config.toml
n_layer = 9
d_model = 384
n_head = 2
n_kv_head = 1
head_dim = 128
d_mlp = 1536
vocab_size = 17758
activation = "gelu"
norm = "rmsnorm"
norm_place = "pre"
norm_eps = 1e-05
positions = "rope"
rope_base = 1020.0
rope_fraction = 0.5
qk_norm = true
attn_scale = 0.124
bias = "none"
tie_embeddings = false
parallel_block = false
extras = ["some layers without attention", "local attention windows", "exclusive self-attention", "value embeddings", "hashed n-gram embeddings", "an embedding shortcut", "learned residual scales", "skips across layers", "capped logits"]
init = "trunc"
init_std_qkv = 0.0253
init_std_o = 0.031
init_std_up = 0.0253
init_std_down = 0.0
optimizer = "adamw"
lr = 0.00181
lr_mult_o = 1.51
beta1 = 0.9
beta2 = 0.99
lr_head = 0.00496
grad_clip = 2.0
warmup_steps = 542
schedule = "wsd"
decay_fraction = 0.924
decay_shape = "sqrt"
final_lr_fraction = 0.0
batch_tokens = [65536, 131072, 196608]
seq_len = 2048
doc_mask = true
train_tokens = 423500000
steps = 3615
dataset = "wikipedia_en"
Each number is 50 + 12 x the weight over its row's rms, rounded and kept within 0 to 99. Layers, rows and columns count from 0. The size before them is the row's rms in percent of the matrix's.

# layer 6 MLP down (transposed), 1536x384, rms 0.0499, rows 1320-1345, columns 320-383
108:54 39 73 58 51 73 56 47 63 58 65 55 52 54 60 61 58 29 47 14 65 55 52 65 64 60 50 43 67 51 26 54 45 51 32 55 46 22 39 49 64 53 34 42 53 64 61 27 36 55 44 55 75 49 43 45 51 37 55 63 50 34 62 33
099:46 60 43 64 44 63 41 20 60 33 62 62 49 31 43 40 52 38 41 37 43 42 15 65 55 49 78 46 63 70 40 56 42 43 69 44 36 28 64 41 50 48 47 36 43 44 36 52 61 67 48 42 57 58 51 48 48 30 49 31 30 33 63 46
100:42 62 44 51 42 47 53 52 56 56 51 40 50 44 39 77 23 24 31 57 32 34 61 66 49 73 37 56 51 46 46 58 50 64 51 58 50 42 55 42 38 41 33 30 26 29 40 50 48 70 52 75 37 54 55 54 48 45 61 27 61 67 46 68
096:60 51 60 57 45 62 52 64 38 56 40 52 70 58 53 41 61 35 41 59 61 41 46 42 58 57 67 48 56 47 64 44 40 38 67 60 67 31 64 50 38 31 32 47 49 49 57 59 60 49 30 56 65 71 43 55 56 46 51 47 74 57 42 54
111:60 41 54 59 58 63 56 52 67 50 78 75 39 73 27 63 43 63 53 63 39 44 70 49 42 56 30 40 44 60 77 28 49 45 39 39 27 36 31 55 55 55 47 05 40 45 48 51 62 54 35 38 50 35 52 47 47 53 52 41 43 44 46 53
108:45 54 60 44 49 57 28 41 43 42 47 61 28 56 49 37 46 19 32 50 71 41 54 36 52 47 49 49 46 60 56 49 44 55 47 40 29 48 63 38 73 61 56 74 70 51 61 44 54 33 36 67 37 52 45 42 47 73 36 53 56 62 35 56
105:39 53 53 58 73 50 67 42 47 61 50 47 42 37 45 54 41 66 51 57 65 51 73 52 60 58 48 49 61 65 54 60 54 56 47 50 40 83 50 32 39 64 58 53 53 30 53 57 40 42 61 44 53 39 60 51 47 36 44 34 50 68 63 41
103:47 31 26 43 29 50 55 79 52 41 53 38 28 73 44 62 61 38 26 34 58 51 42 50 45 38 50 60 46 59 48 40 52 43 41 65 64 32 38 75 41 65 67 46 41 38 31 62 60 51 32 42 54 53 52 56 59 65 43 34 56 62 31 48
109:66 54 60 72 29 40 46 76 45 50 42 46 73 45 46 54 62 69 61 63 66 54 50 45 51 57 66 42 65 45 34 55 43 46 52 54 52 44 26 59 62 71 53 40 34 28 62 73 40 55 40 79 26 48 47 21 68 47 47 63 53 50 61 45
096:44 35 41 51 67 35 49 56 62 53 65 49 41 46 66 61 42 46 53 45 54 71 64 49 48 75 58 39 58 50 60 50 41 42 59 73 56 54 42 48 59 42 55 70 51 60 67 52 46 61 74 62 38 70 49 43 55 47 52 43 37 43 62 51
096:64 40 55 28 67 66 34 49 38 38 57 56 46 43 43 38 48 57 66 56 48 58 52 53 49 58 60 35 39 37 72 31 54 53 48 65 68 37 68 46 47 60 46 48 58 37 48 47 23 54 57 43 45 51 42 46 41 29 54 71 13 52 39 42
085:60 24 48 51 45 56 44 58 48 59 43 68 58 60 48 44 49 52 62 28 51 60 38 49 72 47 62 51 43 57 29 45 62 59 60 38 50 22 57 56 44 47 37 23 50 59 46 53 37 74 48 54 57 62 50 54 62 55 59 61 58 37 62 38
096:46 70 50 63 72 34 34 44 26 59 50 50 56 44 40 49 54 51 50 39 57 38 66 80 41 52 53 47 59 59 63 56 51 56 70 48 42 27 43 29 44 61 55 48 56 10 44 47 53 31 50 29 50 42 38 38 57 59 51 61 57 55 40 54
096:44 37 68 73 53 56 41 64 55 48 26 52 65 45 39 48 40 67 28 66 42 69 57 39 45 30 58 46 40 48 56 62 59 38 51 50 74 36 44 45 61 40 50 54 42 68 42 41 57 44 61 48 51 36 61 35 29 20 42 65 47 39 27 63
102:22 41 65 53 54 41 35 40 47 55 58 44 58 43 49 41 52 38 60 47 40 51 72 52 49 65 58 62 68 61 39 41 44 55 61 46 27 41 75 41 13 45 52 63 57 55 64 59 42 39 37 32 43 48 58 45 55 36 54 36 52 54 37 55
115:44 24 55 31 59 64 33 59 76 56 31 50 20 41 70 42 46 56 57 37 61 59 48 51 68 41 59 44 67 43 67 40 40 54 57 43 43 54 61 52 37 28 44 47 53 47 65 43 62 39 59 63 53 57 52 55 44 65 23 70 37 54 68 69
096:45 45 53 53 61 58 63 36 40 57 38 59 45 45 36 71 22 43 34 43 41 61 35 52 62 52 43 68 37 62 47 60 44 44 43 68 60 36 62 58 61 55 31 49 63 69 62 51 27 39 55 56 43 35 48 63 66 47 64 49 47 59 39 64
088:55 46 45 49 44 55 47 45 35 52 37 46 43 55 67 36 68 55 40 50 46 58 42 46 43 42 46 61 58 62 64 36 55 44 29 51 54 56 30 36 31 78 36 48 32 51 50 51 49 52 39 49 48 56 66 49 50 51 14 61 58 46 50 59
095:63 35 45 58 49 72 63 71 57 53 37 40 29 47 55 54 40 52 55 56 42 71 48 22 68 57 23 51 69 43 60 39 45 27 43 45 51 52 48 58 37 43 53 86 52 60 44 22 52 33 44 35 33 46 23 82 28 37 27 53 43 66 66 30
098:33 42 25 43 50 49 40 61 46 48 36 65 53 53 49 48 36 55 47 49 47 39 57 50 37 48 50 55 42 62 48 44 72 37 53 41 58 59 66 52 54 65 55 46 48 32 58 59 55 45 48 52 56 54 50 37 38 70 26 53 59 28 73 47
103:54 31 44 32 54 48 23 67 50 79 31 61 46 63 18 51 51 47 32 53 42 46 26 43 54 43 54 37 53 35 55 53 69 42 54 57 36 41 51 49 63 39 66 50 58 66 62 73 39 51 41 41 39 56 46 47 50 42 68 42 25 49 81 55
091:55 67 43 59 52 35 33 44 51 33 25 43 47 34 71 54 70 38 45 57 61 37 40 50 30 57 57 59 46 67 42 56 36 51 66 55 24 37 58 55 58 28 51 46 62 36 35 44 50 51 67 44 64 32 38 55 47 49 47 56 73 28 48 49
086:50 48 39 47 52 39 48 63 31 40 35 45 63 52 36 63 61 51 60 33 67 35 51 64 45 49 64 61 45 54 41 65 52 56 59 52 46 39 51 70 43 35 39 63 53 53 53 67 50 49 45 69 33 52 45 45 51 63 27 44 57 61 67 54
096:48 76 47 28 54 49 67 60 38 34 36 53 83 52 63 50 47 47 42 58 62 30 55 59 52 45 53 57 41 57 60 56 52 38 61 68 50 47 32 33 58 40 40 48 59 41 49 25 55 44 63 63 47 91 42 54 36 58 62 52 31 72 59 58
099:38 33 51 56 48 47 39 64 50 45 43 37 64 26 65 55 53 46 60 60 44 51 27 42 68 57 39 48 59 33 48 63 23 38 28 63 49 49 70 46 52 47 64 63 48 41 23 38 44 49 44 40 51 48 71 42 41 67 59 34 49 39 74 61
104:71 35 52 48 70 37 37 37 43 44 55 51 59 60 53 47 27 41 68 42 61 29 43 34 47 62 53 56 34 62 38 50 61 46 50 57 64 44 41 62 44 32 54 52 64 64 52 65 58 81 63 50 66 57 55 46 61 45 54 65 48 53 39 53
# layer 6 MLP up, 1536x384, rms 0.0526, rows 1321-1345, columns 320-383
095:49 42 56 76 65 61 55 34 38 56 54 45 56 26 48 25 70 49 38 51 51 40 46 44 14 48 42 52 46 47 42 39 52 74 55 40 35 48 44 55 69 26 33 48 56 55 63 41 71 44 54 40 36 45 46 44 55 59 51 52 39 55 50 53
099:41 53 38 57 59 44 65 66 40 36 53 51 30 47 40 63 30 47 58 47 49 66 43 42 41 32 72 49 39 57 55 39 63 55 60 36 60 54 40 43 52 45 13 51 53 58 46 65 57 52 68 37 55 41 56 59 54 76 47 46 69 75 94 73
091:50 49 37 54 59 44 56 55 37 52 38 71 40 19 43 39 48 43 61 44 50 32 49 44 42 63 26 57 51 40 58 53 53 52 40 37 50 54 50 42 44 81 46 46 87 35 57 57 48 29 36 53 59 41 55 50 42 52 57 22 66 42 46 67
106:58 68 65 65 52 41 55 52 48 59 49 54 40 43 59 44 41 22 83 43 45 64 49 48 33 41 55 71 52 49 53 48 50 63 65 59 34 40 60 51 57 70 26 39 67 52 68 62 42 41 50 53 37 50 53 52 58 49 50 41 52 46 71 53
103:63 60 36 37 43 53 51 51 63 47 34 29 48 46 27 71 66 58 70 58 37 45 41 51 45 61 53 36 28 38 60 64 48 51 39 52 32 52 49 39 36 59 48 38 55 57 56 41 47 68 68 31 60 51 85 40 52 44 60 48 66 54 54 60
102:41 24 36 51 48 53 65 32 24 52 46 44 54 61 41 59 44 45 70 27 33 59 35 52 37 43 55 40 35 44 68 52 39 51 52 79 43 54 61 31 65 51 39 70 34 34 43 45 40 71 45 49 45 88 65 38 61 63 64 53 60 52 49 49
097:09 48 54 63 55 56 36 58 43 54 52 37 52 52 55 74 50 41 57 43 54 73 49 52 50 50 53 67 37 63 48 36 44 38 35 54 57 49 25 44 63 55 28 42 45 45 40 54 49 67 66 35 50 35 81 56 46 50 59 49 44 72 77 32
115:55 36 67 47 54 64 34 55 39 35 37 49 76 42 58 48 50 47 30 52 69 56 20 49 55 36 57 68 47 46 51 42 46 55 34 50 45 45 52 37 68 55 54 38 50 35 24 50 41 48 77 57 51 55 42 56 42 52 43 53 34 53 50 56
103:41 49 63 58 51 45 53 74 35 68 44 16 56 62 40 39 61 44 40 30 25 50 54 48 46 47 38 47 42 52 70 50 31 61 50 41 55 55 47 58 56 71 59 59 58 34 67 50 60 76 40 47 62 48 43 39 41 77 52 54 40 52 35 71
100:53 43 75 51 38 38 61 46 31 70 42 37 49 50 50 61 41 57 76 39 46 48 43 49 43 56 33 50 50 28 32 69 61 50 52 56 72 40 43 43 75 46 35 67 37 71 38 69 32 54 53 43 59 39 30 50 61 53 49 41 49 46 51 33
100:51 51 46 67 54 55 56 69 52 48 74 32 43 35 56 32 54 60 23 45 32 60 72 48 41 41 59 67 65 27 58 49 55 61 53 70 61 66 51 53 61 35 24 71 30 41 63 50 36 63 72 42 52 51 39 74 27 60 50 46 40 52 55 60
094:60 47 64 59 50 56 63 46 31 67 42 66 47 48 69 71 45 21 77 44 54 42 49 39 30 56 47 42 38 38 64 54 52 54 58 33 32 56 39 45 71 40 28 43 66 44 32 43 71 60 58 68 57 69 25 61 46 46 46 62 44 56 43 59
098:61 56 24 41 60 50 25 63 39 47 34 47 42 53 26 54 57 56 36 42 23 64 44 67 29 29 71 46 44 39 53 35 34 54 57 53 63 44 69 57 65 46 48 42 30 49 57 42 45 72 52 55 73 70 68 46 53 48 52 61 55 49 44 44
099:37 59 61 31 67 48 38 52 61 61 26 39 18 52 57 63 50 43 75 35 56 42 46 60 55 42 63 58 41 48 61 46 53 56 52 39 40 59 44 42 67 44 30 61 36 48 32 47 46 40 62 38 56 65 35 39 42 64 58 65 46 58 52 35
111:28 48 40 37 73 73 48 60 54 34 44 63 66 49 30 44 49 57 37 40 37 49 39 49 51 17 67 49 41 60 67 44 73 51 60 64 70 69 55 49 46 51 42 47 58 47 56 65 34 51 64 69 48 41 64 51 26 50 44 58 49 51 55 56
093:55 50 48 61 42 38 36 48 31 12 54 46 60 34 53 50 78 55 37 53 51 35 60 65 44 37 46 52 44 36 52 39 48 59 50 59 56 90 44 53 51 41 53 40 41 61 45 41 45 46 54 55 67 66 52 39 49 44 57 43 33 52 74 66
101:48 51 68 40 66 69 63 74 42 58 48 48 50 58 60 53 40 35 19 41 31 66 42 49 43 56 50 53 39 37 51 47 46 36 47 41 48 56 40 51 36 43 52 49 60 59 42 47 43 48 25 49 52 41 61 29 55 63 57 67 44 73 58 46
101:37 61 53 45 64 66 39 50 56 56 62 22 49 61 48 42 49 39 77 43 36 50 48 71 62 67 28 45 59 65 30 43 43 41 47 59 35 53 61 70 39 51 52 58 49 40 39 49 44 44 43 57 40 60 29 48 54 38 50 41 52 37 77 39
102:53 34 67 40 72 45 28 59 57 76 57 59 59 51 66 71 69 54 50 55 60 52 41 49 48 23 50 29 45 33 57 37 62 50 57 55 51 42 57 54 63 28 46 72 53 41 41 49 24 53 57 55 63 50 35 37 46 55 65 30 47 47 60 38
097:58 48 31 41 36 54 62 46 54 27 55 56 69 33 34 51 41 44 37 54 53 68 54 54 45 27 29 45 55 42 35 56 55 64 60 72 55 58 43 48 59 42 42 57 50 58 57 58 73 79 65 46 71 49 32 66 50 54 55 22 37 49 53 21
099:36 43 63 43 44 87 35 43 42 47 49 59 31 48 36 48 45 39 47 43 54 71 45 66 63 42 58 39 35 38 44 31 51 37 28 78 53 42 32 46 37 31 43 63 57 53 37 36 53 60 60 48 35 44 55 74 30 65 38 48 60 59 49 59
092:58 53 64 67 66 50 55 73 71 65 55 61 53 29 69 49 42 44 48 57 62 69 67 48 54 38 62 47 58 45 49 48 66 28 42 52 52 76 55 46 59 39 40 53 65 40 51 44 58 38 84 58 50 50 51 51 53 39 49 54 35 54 59 25
105:44 64 40 46 52 38 30 50 43 44 49 49 60 58 37 40 70 62 58 62 47 56 51 52 21 52 53 17 60 62 51 08 37 41 36 52 39 50 37 37 42 46 49 67 35 62 62 56 47 44 41 44 50 59 71 37 42 53 65 55 76 30 32 55
101:42 46 45 76 69 58 44 66 45 45 57 42 36 44 62 37 49 58 40 66 61 52 34 40 46 52 50 53 45 41 41 64 64 49 58 58 60 40 30 53 56 43 45 46 70 50 48 42 45 61 65 59 44 50 28 57 34 72 57 48 61 36 66 65
108:23 44 53 27 69 66 43 35 73 58 32 55 55 29 53 81 56 63 55 35 60 67 46 34 30 54 43 60 31 46 43 45 57 36 58 28 36 53 56 52 42 49 46 32 63 76 46 50 58 47 56 64 41 72 53 54 54 62 50 52 39 62 59 43